Part of a small language model's weights.
Size: 8 layers, 5 heads of 32 (1 for keys and values), vocabulary 1024, 2.38M parameters.
Each number is 128 + 24 x the weight over its row's rms, rounded and kept within 0 to 255. Layers, rows and columns count from 0. The size above them is the row's rms in percent of the matrix's.

# layer 4 MLP gate, 448x160, rms 0.101, rows 360-374, columns 0-159
size [102 105 100  93 102 101  90 103 105  99 106 101  99  97 106]
[[131 131 154  78 111 106 137 169 133 170 107 139 100 139  97  81 104 109 119 123 157 140  88 125 155 129 112 141 155 135 109 114 170 125 148 109 107 111 175 111 111 137  91 140 112 114  89 129 119  83 138 103  84 151 130 125 121  97 143 105 125  96 139 136 145 149 125 120 160 131 134 166 147  89  92 117 122 123 147 113 140 164 148 140 103 120 128 124 119 131 110  84 125 164 128 116 129 148  82 145 119 176 179 122 117  80 150 166 124 145 137 150 124 161 161 136 155 150  94 111 144 134 121 107  81 160  94 125 190 104 173 146 142 119 125 138 102 137 135 128 123 121 148  58 132 131  99 150 128 101  84 136 108 132 144 139 127 114 143 144]
 [154 102 124 112 116 144 183 105 149 132 160 139  76  98 152 132 114 116 148  90 136  89 132  92 177  80 118 176 111  77 108 126 144 104  80 120  84  94 133 153 120 145 158 140 139 142 112 135 159 105  92 157 117 130  77  99 137 133 180 125 134 113 119 107 126 164 145 152 125 146 102 172 126 149 104 139 154 148 117 145 146 123 135  98 157  97  94 106 158 136 154 131 156 109 110 115  76 134 123 144 181 107 142 144 132 119 123 136 150 126 136  94 140 117 110 120  95 148 161 158 159  76 122 125  94 114 126 143 140 116  90 166 141 110 144 126 126 105 136 123 137 110 110 142 114 131 147 167 106 101 111 112 119 118 142 111 120 129 121  89]
 [105 136  94 130 123 165 124 139 104 149 142 127 137 112 119 135 159 117 119 107 142 149 134 128 115 145 110 172  96 145  88 122 149 147 163  93 142 137 137 165  96 113 111 147 138 112 108 142 146 140 119  74 109 164 122 163 126 158 166 135 159 138 194 105 143 139 146 143 121 121 102 151 147 148 116 118 145 123 106 114 145 119 141 150 122 167  95  99  90 109 115 121 149 102  97 121 123  88 138 158 181 150 166 155 106  96 126 119 111 144 163 159  85 104 101 108  75 101 111 138 135 127 117 154 137 126 124  87 131 146 134 123 132  74 183 117 128 142  90 179 174 113 108 105 138 109 117 139 156 132 111 153 118 146 134 130  97 143  90 171]
 [111 174 110 114  88 142 121 106 126 124  80 147 137 113 124 104 126 159 103 126 152 165 125 126 134  85 136 120  98 127 118 102  57 126 143 156 122 114 145 145 128 159 155 122 127 167 123  94 145 136 147 141 110 107 144 136 110 131 144 181  92 164 139 156 114 109 108 133 127 166 122 111 152 153 122 108 170 141 140  87  98 121  73 128 119 138 145 175 149 145 129 120 198 130 145 123 123 160 131 112 115 143 103 140 124 173 170  99 133 147  85 136 115 142  96 144 154 152 139 111 148 152 100  97 153 104 166 146  99 147 134  92 161 115 160 119 114 112 119 126 116 111 124 129 147 171 135 127 164  85 102  80 130 105 127 132 102  97 112 145]
 [138  90 150 168 144 171 126  87 137 143 153 114 101 129 113 159  98 101 150 153  88 124 133 101 104 138 139 151 124 184 129 109 140 150  94 124 140 111 133 153 114 150  91 143 133 131 167 131 120 111 149  96 135 100 122 115 140 151 158 102 144 150 103 101  75  74 138  58 136 138 137 122 155 147 124  74 118 135 117 144 115 124 160 112 105 149 130 120 151 129 155 124 145  97 130  99  76 136 133 128 141 150  98 156 171 133  91 104 151 102 132 166 166 138 143 133 138 132 159 125 120 113 164 122 128 154 120 111 136 126 119 102 138 160 140 148  92 127  81 116 155 159 158 169 126 163 115 155 129 133 127 118 134 163 176 111 174 121 125 107]
 [131 175 145 122 122 116 134 163 108 142 121  79 117 121 113 144 129 129  97 128  93 119 142  94 135 180 154 135 134 131 118 113 173 111 139 101 113 118 125 105 106 158 122 158 109  77 122 136 142 134 144 124 111  91 141 130  86 135 131  95 128 147 143 153 111 154 113 142 185 110 140 152 151 127 122 113  93 153  94 174 129 130 106 117  88 155 119 201 136 140 118 142 115 102 129 126 118  94 139 139 103 125 131 127 103  92  88 107 109 154  89 126 149 147  97 162 155 131 137 116 153 145 100 126 182 135 159 111 146 175 106 117  91 124 146 151 152 144 170 161 127 134 110 126 134 148  99 145 112  96 158 129 129 163 114 117 192 141  91 154]
 [143 121 117 132 138 163  94 106 150 116 119  97 140 136 101 114 165  85  86 116 117 130 133 109 173 136 138 143 115 127  86 137  90 146 168  92 100 125  86 156 130 118 181  86 145 134  90 127 122 139 139 145 120 148 117 102 131 122 115 148  90 129 131 123 129 126 160 128 126 126 166 130  96 169 198 136 164 126 118 159  94 126 148  86 108  76 162 104  85 113 129 151 132 134 118 100 123 149 149  82  96 126 102 172 140 165 136 141 124 118 145 121 153 166 135 124  95 109  96 144 174 105 165 143  92 161 166 108 134 152 161 132  89 147 111 139 146 143 140 132 106  83 122  94 128 136 121 131 131 132 153 110 136 130 155 129 152 150 124 123]
 [108 153 126 135 170  78 139 119 114 165 110 159 105 140  98 129 145 119 142 125 131  79 130 107  98  87 120 121 133 119 132 152 124 129 123 168 137 111 115 116 156 105  64 122 107 107 150 160 183 120 122 147 125 115  88 120 136 125  87  84 166 177 134 135  91 130 117 123  82 125 135  84 110 102 133 124 137  95  87 142 152 148 127 110 110 144 139  89 111 152 122  86  97 105 152 128 115 107 142 131 114 149 121 143 175 120 151 137  88 147 122  97  91 112 110 115 106 145 145 109 143  82 154 100 155 142  95 106 130 113 138 143 121 137 126 108 100  95 140  84 104 111  86 127 138 131 143 177 160 136 148  99 146 164 125 100 112 122 147  94]
 [128 175 102 172 144 119 127 106 110 152 122 114 124 121 155 151 120 128 142 145 117 118 128  88 145  85 153 125 127 173 105 159 118 107 139 158 147  61 140  82  94 117 107 124 139 147 148 118 125  83 147 139 130 151 148 161 104 140 183 109 194 106 159 162 147 121 110 111 145 132 128 157 125 129 101 141 112 128 165 107 112 149 110 103 158 130  90 138 130 138 133 137 122 134 121  93 122 104 173 133 173 129 106 164 115 174 123 103 142 100 158 130 127 146 168 161 130 120 136 112 168 108 118 140 141 140  97  99  83 132 133 129 105 149 158 109 137 131 100 104 114 160 157 136  75 108 119 147 164 154 132 131  93 119 160 134 132 115  98  85]
 [146 120 126 125 120 163 135 125 153 127 172 151  90 131  98 149  99 152 132 153 126 119 105 135 133 109  97 150 147 124 115 130 128 123 155 115 129  90  96 134 149 136 140 166 110  95 135 160 128 150 145  87 144 112 126 111 107 110 133  85 147 140 120 141 123 139  83  91 135 126 137  90 163 145 145 167 114 147  79 113 155 151 159  91  73 164 155 150 137 111 138  78 134 158 132  96  83 132 163  90 152 150 139 121 124 109 146 106 130 127 140  91 125 151 155 120 176 122  99 121 180 109 149 151 148 104 150 108  98 128 145 108 167 148 131 124 100 155 164 157 154 147 146 110  81 126 159  90 169 144 162 112 133  93 163 124 109 127 119 142]
 [136 111 151 115 114 140 119 156 142 165 141 113  98 148 123 144  81  99  92 105  95  93 168 118 160 139 139 122 146 116 125 142 124 115 133 136 136 106 168  99 117  99 164 120 163  95 107  91 128 116  96 146 114 126 113 128 142 200 148 130 136 107 158 143 107 152 169 121 143  89 121  89 141 107 101 131 137 114 155 152 114 141 125 114  99  97 128 165 144 143 176 107 120 182 123  99 135 120 131 115 140 111 147 150 157 118 142 107 137 108  88 128 141 101 159 145 136 123 136 154 107 155  98 147 121 128 123  77 163 124 137 129 152 128  83  84 112 165 152 132 114 103 126 137 101 137 123 132 118 161 139 145  87 150 138  61 142  86 136 184]
 [133 109 102 144 167 135 115 121  96 107 154 144 155 143 121 110 143 127  97 117 128 115 107 157 134 127 139 137  96 136 126 186 130 105 144 106 141 106 100 142 121 156  81 117 120 137  83 126 149  89 109 139 174 148 154 143 160 139 146  98 163 138 163 109 125 157 151  64 124 104 158 150 134 159 139  88 118 161  99 117 104 110 135 104 119 140 123 116  90  96 126 135 136 163 128  91 130 104 127 131 147 134 117 151 139 139 125 119 140 137 168 151  80 128 194  90 110 143 122 176 125  92 137 115  91 136 148 120 155 134 156 115 101 105 101 143 156 121  84 134 151 185 143 128 156 156 142 108 104 116  90 187 140 107 101 126 144 125 120 132]
 [131 125 144 134 143 141 131 110  82 124 113 161 132 132 141 119 137  90 102 197 154 136 109 108 120 132 100 103 131 130  78 111  79 102 132 102 120 158 140  94 104 161 127 124 100 122 173 116 187  88  96 115  87 114 113 121 131 129 139 157 111 137 153 138 151 101 143 125 105 143  70  92 146 166 126 130 151 147 124 113 100 139 157  92  95 127 120 131 156 130 113 137  97 125 103  88 116 114 114  85 140 158  58 135 174  99 119 124 117 125 164 104  84 114  85 102 127 113 130 116 141 173 107 131 106 122 147 115 174  96 124 125 118 122 120 125 131 138 146 141 127 142  87 103 132  90 153 102 135 101 124 141 112 153 145 131 146  94 143 130]
 [131 183 109 128 181 134 125 155 134 146 147 182 107 174 122 142 129 137 105 141 129 120 151 171 140 138 149 126 147 155  94 140 132 109 158 143 119 133  75 136 105  70 159 119 114  91 110 132 109 157 146 149 122 182  84 124 105 102 138 122 125 142 163 114 111 155 121 112 122 148 154 124 114 162 103 127  94  64 127 126 125 130 128  94 121 143 155 147 125 132 123 137 160 114  97 131  81 101 106 169 163 141 157 110  87 132 107 145 150 133 178 112 101 119 119 135 120 137 117 116 136 125 129 149  91 124 162 113 103 138 116 119 161 128 120 120 156 135 135 149 132 105 114 157  83 100 141 137 163 182 148  87 143 119 152 116  76 121 115 113]
 [149 162 110 142 144 122 130 149 133 115 129 133  88 149 119 110 123 153 119 150 145 172 139 148 138 170 120 132  80 139 129 138 122 127 150 126 140  91 120 107 166  70 137 158 145 138 134 150 148 142 101 144  78 146 121  92 146 105 159 128 103 111 147 128 170 152  82 156  87 106 141 151 151 128 112 136 162 111 143 141 123 141 117 116 114 186  78 166 100 115 140 119 118 164 100 151 153  81 140 133 111 157 159 109 122 116 118 114 110 156  73 109 149  93 134 117 174 156 133 187 146 141 103  92 107 111 135 139 165 121 145 136  83 162  67 143  98 147 157 115 126 118 122 127 124 141 128 134 145 129 124 114 105 134 152 104 125 161 143 108]]
# layer 4 MLP up, 448x160, rms 0.101, rows 360-373, columns 0-159
size [100 104 103  91  99 102  90  97 101  96 105  96  94 103]
[[153 116  86 108 140 166 144 133  98 133 162  79  77 128 113 130 129 112 147 157  91 130 144 130 188 147 105  80 146 110  93  71 121 101 125 128 169 139 128 123 192 123 102 100 143  99 124  82 133 132 113 115 110 163 107 128 125 122 124 155 139 151  97 131 106 157 149 110 105  91 133 121  87 126 134 126 173 163 155 128 138 145 139 156 112 102 138 118 111 147  99 145 121 133 120 168  86 153 144 180 165  86 127 149 126 140 159 180 136 105 159 139 107 130  98  87 110 131 139 101 136 120 113 111 121 123 139 110 148 147 124 124 144 129 130  72 151 151 156 122 122 119 153 118 125 123 167 108 126 125 136 137 161 122 100 162 106 107 146 125]
 [116 172 133  78 129 165 112 149 146 105 110 135 173 121 135 139  66 120 110  97 150 130 137 118  90 153 131 110 110 113 156 119  82 143 123 156  90 140 113  71 123 150 120 128 110 125 106 102 130 107 139 152 160 120 153 123 176 138 152 136 153 118 135 104 132 115 189 177 145 107 135  77 106  87 113 122 151 110 129 127 120 144 108 148 103 150 131 136 142 119 136 111  77 116 128 127 176 136 132 127  90 169 147 130 118 140 142  96 120  75 149 122 115 124  95 150 141 145 108 129 114 186 141 130 135 106 152 108 114 118 132 143 115 166 154 188 107 161 138 123 120  80 130 138 134 122 100 116 143 105 185 113 118 147 135 124 154 117 128 152]
 [162  80 129 171 124 166 106 137 143 101 146  87 117 113 137 161  63 112 108 114 110 159 151 100 159 130 159 125 133 136 112 104 171 118 120 119  96 106 150  81  82 126 126 124 126 131 113 133 135 157 140 126 122 154 134 131 155 147 154 125 134 153 133 125 140 121 165 118  94 161 153 115  97 110  91 127 108 134 121  88 134 143  99 152  92 155  90 142 124  97 120 105 118 140 151 131 126 134  84 156 172  65 167 146 108 118 166 157 134 143 156  85 113 141 117  89 111 136  91 159 136  97 104  82  79 103  99 141 106 161 122 166 137 112 145 109 133 125  93  97 126 122 126 141 129 150  98 146 126 120 154 137 138 107 129 144 108 143 131 157]
 [162 142 148 126 116 133 120 181 102 148 107 126 142 151 173 125 111 119 104 156 132 168 142  94 158 139 161 100 141 114 138  93 119 134 110  92 113 137 123 129 111  82 165 114 138 145 101 118 146 143 112 121 138  52 106 123 140 151 101 106 123 152 135 135 131 111 114  88 130 130  73 158 161 144 123  85 124  93 125  95 134 100 129 118 105 138 142 114 102 151  95 132 113 141 121  87 147 139 112 126  84 121 132 113 135 102 128 145  91 126 120 194  98 137 138 139 146 139 107 101 132  91 182 115 122 146 129 153 168 116 124 156  64 157 108 126 153 132 134  97 168 142 148 140 140 109 127 128  86 103 145 147 145 143  86 160 142 162 141 109]
 [112 114 113 107 161 131  91 135 107 113 137 153 124 126 128 137  91 141 126 135 147 115 118 127 120 101 140 109 147 123  71 108  89 126 112 151 153  83 140 118 138 165 109 116 148 138 121 159 135 115 114 143  66 140 127  96 118 118 137 158 101 131 100 130 170 151  78 121  82 145 138 143 127 148 137 107 143  76 117 121 162 121 140 135 108 138 109 135 174  89 120 139 154 114 160 103 130 113 137 141 126 150 123 107  94  84 154 164 104 143  94 130  82 155 135 125 121 134 161 108 160 165 175 113 180 149 125 148 152 137 119 121 118 136 125 140 148 166 143 125 116 176 137 177 112  96 130 132 161 159 138 182 164 183 131 143 152 132 140 163]
 [106 172 130 159 132 140 157 145 107  96 108 141 162 108 156  99 104 130 164 129  95 168 117 130 109 136 127 133 104 146 137 124  88 111 168 133 127 159 133 132 164 164  95  95 159 151  82 125 156 115 135 109 148 119 121 106 129 124 103 140 173 156 115 147 103 149  81 133 121 127 124 136  90 131 103 139 153 124 154 157 143 103 130 153 121 158 130 157 138 141 119 136 135 104 106 120 189 145 133 131  62 127 148 168 126 159 136 125 117  65 133 180 117 126 143 138 101 116 133 105 134  93 118 100 108 136 136 105 140 185 133 146 135 122 111 144 121 148 122  69 124  76 107 123 104 110 135 152 104 121 138 110 162 143  80  84 146 130 118 150]
 [121 154 109 104 105 128 110 172 175 130 141 113 162 172 129 140 126  57 124 134 112  95  92 114 139 118 117  88 116 126 136 170 122 130 145 123  80 140 128 111  98 118 117 139 115  85 125 127 103 149 141 138 164 129 110  99 115 118 117 113  99 126 116 140 115 118 121  90  82 103 151 150  98 165 128 161 110 129 164 121 146 102 139 104  92  75 158  99 147  92 142 117 187 127 166 102  88 154 113 105 158 137 119 151 164  94 105  99 151 168 104  98 138 174 117 132 126 147 120 162 126 155 169 129 137 110 100 130 165 148 152 170 106 119 147 145 132 126 137 167 109 133 121 119 150 112 119 142 154 108 105 118 160 138 109 126 120 155 127 111]
 [120 141 118 141 124 117 169 103 141 159 141  96 136 122 165  94 103 102 151 147 135 106 160 132 115 120 106  66 128  92 136 134 114 105 174 139 103 114 119 123 138  67 162 111 113 141 163 141  98 152 134 119 127  72 137  99  78 124 149 100 111 129 143 157 131 120  88 119 109 119 132 163 137  82 147 110 105 110 151 146 123  95 153 124 126 145 147 118 157  86 124  77 121  83 157 115 160 128 140 128 102 150 118 100 142 175 148 148 122 134  97 119 152 128 118 146 105  79  82 122 165 132 121 155 120 139 153 130 170 126 148 139 146 127 117 141 144 119  84 119  97 141 143 118  99 110 132  97 127 125 112 147 177 155 104 138  85 164  99 145]
 [104 112 141 180 101 153 135 149 152 129 122 119 119 139  98  99 129 124 131 137 110 139 180 162 112 173 114 130 148 112 169 123 130 154 156  90 116 140 138 148 105 157 131 140 125 110 126 125 155 149 138 106 128 133 103 102 129 125 115 135 136 155 100  95 136 146 147 127 131 123 103 173 146  83 112 106 157  90 162 152 125 114 138  89 127 102  68 115 109 122 118 169 119  92 129 137 162 151  86 155 128 146 136  91 129 132 106  96 147 168 105  87 133 152 133 116 111 111  85 147 150 127 125 128 122 119 190 116 139 156 126  74 100  91 131 171 145 131 111 126 170 113 101 119 168  97 130 132  63 100 118 128 144 137 116  90 137 166 132 150]
 [127  95 136  84 177 156 108 121 132 130 189 133 103 141 133 142 122 120 146 139 121 105  83 165 160 144 114  94 110 140 138 204 129 160 181 156 129 126 142 148 138 116  76 131 127 130 156 137 136 151 121 104 114 157  97 112 157  92 149 116 119  86 156 144 148 129 118 135 140 131 120 147 145 129 132 126 105 108 104 160 174  95 119 106 116  65 143 185 159 135 111 107 139 109 134 152  98 138 152 152 145  96 132 156 126 120 120  99 126 144 124 162 109 103 130 129 123  99  98 123 157 163 156 128 116 149 115 150 135 106  87 135 152 148 116 145 128 122 130 180 153 126 168 130  78 109 143 137 119  85 129 110 149 148 121 116 128 170 109 128]
 [120  85 154 149  98  71 149 118 141 179 135 102 132 151 105 138 105 169 138 146 174 123 134  78 155 182 148 134 126 111 157 135 121 139 144 153 154 117 116 146 126 118 134 101 162 174 116  99 124 156 169 134 170 106 148 148 139 161 104 114 122 179  93 122 131 112  85 120  89 125  93 106 124 105 132 169 123 120 129 167 108 112 116 121 140 102 199 154 140 149  67 114 155  97  81 147 128 104 114 145 100 136 139 119 143 141 111 102  74 134 146 125 126 131 146 128 154 129 119 131 136 125 102  98 122 159 115 111 114 110 124 133 125 108 122 122 136 133 110 139 141 148 131 173  97 137 144 120  87 137 122 121 131 108 118 120 187 133 136 147]
 [170 117 146  89 155 112 149 123 146 116 127 149 162 121 153 153 163 141 108 112 164  96 137 125  87 164 115 171  68 106 124 139 124 127  80 124 120  88 100 133 131 144 131  69 138 116 127 141 131  67 133 140 141 132 137 134 115 114 109 163 148 161 160  90 118 148 123 131 121 107 128 137 135 127 143 146 122 148 107 142 140 147 171  99 111 161 121 139 142  92 150 119 130 154 137  88 153  89 107 108 135 119  79 125 158 140 110 125 111 132 147 147  99 137 132 146 120 112 156 117 166  97 118  93 126 159 135  99 137 186 138 133  97  87  96 103 110 109 120 130 160 186 126 155  96 151 139 158 116 106 146 156 134 124 116 173 160 138 131 171]
 [148 141 123 109  99 145 167 147 133 115 130 120  98 115 122 111 114 112 121 109 125 133 115  99 127 153 149  90  98 154 136 137 164 152 129 125 105 151 146 132 163 138 102 194 117 104 129 149 157  92 117  89 137 168 131 111 124 161 156 142 127 137 123 128 112 152 128 167 140 136 121 164 129 125 141 154 141 165 154 131 127 146 140 127 126 140 110 131 171 138 148 112 109 122 164 152 123 136 100 178 111 127 154  69 147 151 177 152 127 142 149 121  84  96 123 146 169 133 174 156 151 118 160 106 107  61 144 169 129 142 155  91 157 100 141 127 126 122 124 126  89  69 129  73 157 119 122 179 131 131 149 130 158 107 108 130 122 163 114 125]
 [119 147 149 142 126 112 156 130 113 133 108 112 127 151 149 133  82 113 133 132  90 136  90 114 113 101 144 167 109  93 115 138 178 142 111  92  91 150 142 135 110 138 171 114  82 127 179 151 148 133 106  95 148 125 131 190 155  75 136 118 134 111 118  99 153 131 132 149 113 148 110 171 126 134 129 110 183 102 130 124  96 118 146 135  97 142 167 108 136 126 110 144 104 114 128 107 139 158 132 136 147 114  86 153 136 105 100 120  99 134  93 116 168 158 174 160 167 158 111 146 100  98 120 131 142 143 116 116 150 155 133 135  81 149 150 127 133 130 172 114 159 150  82  88  97 104 115 130 159 123 152 154 161 109 109 115 130 109 163 145]]
# layer 4 MLP down (transposed), 448x160, rms 0.0876, rows 360-373, columns 0-159
size [101 105 101  93  99  97  80  99 102  96 106  93  99 104]
[[177 107 124 158  93 124 130 138 129 110 147 141 103 158 134 164 160 131 122  99 131 121 139 135 135 153 108 106 136 137 109 107 158 140 122 126 113  84 135 147 118 155 149 142 109 116 158 161 123  79 144 162 120 143 103 129 139 165 118  99 143 126 149 116 112 151 137 138  93 114 105 126 160 104 167 122 100 114 120 127 126 104 171 118 145 141 105 160 121  83 175 145 105 108 173 203 138  70 127  83  96 168 111 151 164 138  88 124 130 129  85 122 162  96 115 108 117 130 163  90 136 104 130 131 166 143 160 158 136 149 145 127 120  90 132 157 155 131 139 140 154  95 138 178 143 149 129 112  91 140 160 123 118 158 132 119 156  97 131 128]
 [138 152  89 176  85  91 137  68 128 114 112 172 145 115 130 138 132  99 120 154 101 113 108 113 156 156 107 126 139 150 158 137  86 143  93 141 137 119 128 117 129 100 134 124 171 128 144 135 106 170 118 152 137 146 167  93 128  92 151 128 117 131  94 108 133 137 110 164 115 122 144 138 154 131 135 138  96  94 119  88  99 148 129  87 162 132 121 108 153 152 146 136  69  90  82 138 139 116 109 138 164 140 152 124  97 140 132  77 109 163 140 134 109 148 117  84 125 118 134 135 133 176 173 127 138 129  77 134 119  73 111 149 103 152 108 109 175 124 127 131 118 131 168 107 119 128  96 115 144 151  87 123 109 137 138 145 133 139  94 143]
 [126 111 118 113 114 146 137 155 144 100 166 121  73 172 119 123 154 115 151 151 126  94 119  76 143  98 147 139 140 108 148 101 101 106 119 156 157  97 144 112 187 160 131  92 162 168 104  75 121 159 146 115 126 154 114 146 162 125 104 142 130  78 106 106 122 113 122 124 170 116 123 124 100 158 106  89 108  88 109 145 160 123 153  94 118 152 149 149 169 158 160 160 152 160 113 126 151 184  80 118 115 139 127  97 161 130 138 161 111  92 113 152 135 140 138 102 154 115 152 127 151  79 127 117 106 128 151 134 141 124 148 150 138 122 121 117 104 123 133 105 141 102 134 117 113  88 104 100 108 131 149 148 116 108 120 163 141 154 133 108]
 [122 125 113 110 121 119 100 148 117 170 170 156  87 128 132 154 162  99 104 161 161 145 130 143 126  72 128 119 144 140 164 135 110 115  99 120  72 106 125 144 148 149 133 131 107  84 168 136 129 123 155 128 110 136 140 105 145 185 122 152 129 117  93 148 154 151 128  90 172 111 152 144 100 110 164 142 138 156 153 121 104 128 157  87 144 107 132 125 141 145 137 130 120 150 115 105  91 111 109 139 138 132 125 120 134 103 124 155 126 131 136  96 133 130  86 109  63 119 137 162 103 136 122 147 107 127 114 124 159 128 123 122 123 141 135 141 122 212 151 154 126 136 108 106 120  77 140  91 145 130 141  77 116 126 133  98  76  79 150 162]
 [108  96 118 143 147 129 156 142 110 137 145 147 130 134 129  97 116 139 141 122 117 119 143 152 104 186 115 109 144 112  94 131 100  99 129  97 124 164 158 150 148 122 141 114 109  88 143 172 107 119 170  97 142 179 138 101 157 160  72 142 119 163 118 157 141 129 132 166 125 123  78 119 125 109 127 128 125 133 174 158 128 124 128 133 125 138 180 106 150 129 103 127 114 117 236 129 101  83 137 129 131 112 116 107 131 120  90 164 152 174 118 155 172 165 132 109 147 108  76 132  99 169 130 147 131 110 138 143 149 139 126 141 115 115  92 162 117 106 149 133 132 131  92 131 112 129 105 105 130 113 128 123 112 122 101 117 108 123 100 105]
 [125 137 136 122 123 123 153 147 125  89 155 141  97 133 154 124 118 117 124 139 164 162 118 163 155 121 119 150 113 102 148 113 135  92 143 129  99 113 134 126 177 101 122 114 133 158 145 125 111 128 174 128 183 115 105 156 109 124 125 181 134 122 126 142 104 114 105 114  90 129 138  91 160 112 124 144 146 142 124  69 124  95 128 145 169 165 137 105 122 127 144 155 122 160 173 128  89 146 110 123 152 126 160 134 129 111 134  95 150 100 166 139  58 161 133 136 151 120 131 127 141 124  94 115 108 129 103 132 133 136 149 157 153 178 104  81 108 132 107 119  96 110 127 145  90 103 124  88 109 153 100 204 127 100 177 131  93 129 139 121]
 [ 89 104 105 171  93 144 164 102 119  96  99 140 122 136 116 132 137 175 153 133 129 119 138 129 124 124 136 123 148 125 156  98 107 103 117 127 157 139 141 112 109 112 147 129 136  80 114 100  75 188 153 127 143  85 138 147 140 142  48 124 139 120 126 144 104 115 145 143  93 133 152 103 127 104 134 105 130 123 124 140 127 159 142  77 115 120 149 130  89 131  94 147 122 141 164 151 110 142 130 120 125 100 107  94 108 164 132 127 105 128 130 102 115  75  97 124 132 122 145 106 126 121 108  97 118 119 171 126 104 108  95 103 107 118  92  93 142 141  95 152 101 139 138 138 114 108 143 134 129 175 115  32 151 133 131 137 121  93 155 139]
 [162  90 123 160 104 126 169 149 149 124  93 121  99 162 106 116 128 140 184 142 117 125  86 146 103 109 118 140 161 118 137 140 108 113 130 127 112 149  75 120 170 180 139 123 103 138 121 132 183 142 146 122 115 160 137 132 135 105 207 113  95 128 122 116 178 147 137 162 106 122  84 120 146 143 142 142 157 106 121 142 132 141 135 135 142 171 157 165 157 105 114 133 129 144 112 119 143 134 122 141 108 176 162 100 161  65 141 119 124 134 113 144 114 140 109  82  73 130 147 113 114 121 111  98 111 139 126 117 141 135 119 125 137 113 108 145  83 158 110 117 139 158 105 107 153 118 110 100 102 149 121 154 113 109 146  90  85 136 111 143]
 [ 98 167 133 109 127 107 101 191 140 144 108 132 138 111 147 141 126  93  90 171 114 118  92 123 136 114  93 157 149 127 139 131 111 159 139 130 137 125 131 112  78 119 118 164 115 132 148 163 143 100 119 153  98 101 100 161 108 121 131 132 127 110 101 151 163 103 136 137  97 130 105  91 111 137 126 149  90 124 131 166  93 172  91 122 135 151 111 113 151 155 120 159 183  99 120 106  85 101 135 124 145  77 142 170  72 122 126 125 132 130 156 160 100  92 116 132 124 113 115 122 127 153  75 160 136 137  92 126 112 150 128 128  90 127 106 135  95 111  50 136 103 146 132 148 127 115 141 143 133 160 114 138 124 121 144 106 158 100 133 101]
 [160 161 147 125 123 127 126 101 106 139 133 149 115 101 101  77 135 158 149 121 183 127 138 129 142 153 100 109 122 153 112 101 134 127  91 126 126  97 137 146 146 128 122 140 162 155 143 160 132  99 155 117 168 114 153 124 106 108 142 123 127 124 144 156 133 152 135 141  90 111 146 124 118 189  99 110 138 114 121 102 154 141 156 123 110 102 147  89 115 129 117 171  66  84 113 119 108 135 112 116 121 106 129  80 135 126  94 150 160 145  98 129 146 150 121 124 132 137 113 145 116  83 113  67 151 125 157 160 159 115  98 117 124 135 135 135 159 153  99 135 108 118  93 128 111 147 114  92 101 195 151 172 116 136  73 132 128  75  98 146]
 [130 117 100 127 121 181 129 162 124 144 109 113 149 134 137 144 106 150 114 165 119  87 138 195 140 165 144 107 163  99 150 121 136 101 155 133 109 143 145 143 110 145 100 134 150  90 167 151 116 140  97 163 134 137 143 125 100 150 129 116 106  94 140  96 130  97 128 127 166  99 119 142 130 132 192  92 177 143 107  95 125 108 127 114 100 129 153 127  81 144 113 145 129 164 151 157 111 146 113 120 136 103 145 114 135  97 130 128  93 103 140 147 147  89  90 161 125 135 136 126 157 131 157 136 112 100 133 117 112 144  91  84 151 123 148 129 118 105 116 127 149 182  75 128 150 157  93 108 111 151 114 152 163  96  85  88 133 154 124 129]
 [ 90 142 128 133 116 111 150 142 102 150 100 107  99 150 113 122 112 104 121 137  71 197 140 171  90 145 111  99 161 147 131 107 115 152 142 133  91 152 135 129  93 116  59 158 140 159 119 153 104 121 152 129 141 140 108 126 169 117 101 141 122 140 115 142 132  70 124 134 133 118  99 141 129  99 110 134 175 129 115 132 120 140 124 140 121 107 103  76 132 124 165 156 130 176  96 148 142 171  79 111 148 135 138 133 169 160 150 117  95 145  74 113 160 105 155 135 156 139 111 165 141 159 103 136 138 104 128 151 106 136 121 113 100 138 127 136 145 126 152 152 131  97 101 135 165 125  80 125 114 140  83 135 111 122  97 104 121 122 142 127]
 [142 112 108 124 155 192 101  77 106 136 171 137 106 157 123 110 124 123 122 110  81 143 128 155 202 161 133 130 101 100 117 103 151 113 133 129 115 178 148 140  92 110 120  98 114  92 110  90 138 137 126 112 147 183 141 141 138 150 116 172 135  86 140  87  89 133 162 153 117 132 182 131 105 167 158 126 130 141 120 121 131 119 116 151 119 139 130 182 146 156 124 109 125 123 156 117 126 125 159 109 139 146 112 118 104 127 147 129 142 129 147 138 119 135 139 116 120 116 120 122 123  94 111 152 157 122 101 188 140 120 103  78 136 103 142 147 151 124 105 132  98 117 112 129 164 138 149 130 122 176 129 130  82  98 159 110 164 120 129 172]
 [140 152 130 144 116 105 102 149 114 123 145 139 148 139 150 141 126 114 136 127  94 116 114 118 111 103 156 109 150 167 149 157 174 136 104 143 131  91 112 131 151 146 162 149 167 120 108 103  93 141 144 136 147 102 121 105 154 162 185 130 116 175 118 139 141 177 111 159 138 120 149 141 157 101 167 112  98 115 130 110 183 140 109 132 102 123 112 142 100  78  91 160 141  88 130 127 148 107 167 177 182 125 139 136 130 110 137 125 113 129 126 165 101  98  97 153 125 139 109 139 152 139 100  90  93 130 151 134  72 118 151 163 162 112 118 152  98 167 145  91 177 130 147 120 156 132 108 135 123 132  80 146 133 143 112 146 139 147 108 110]]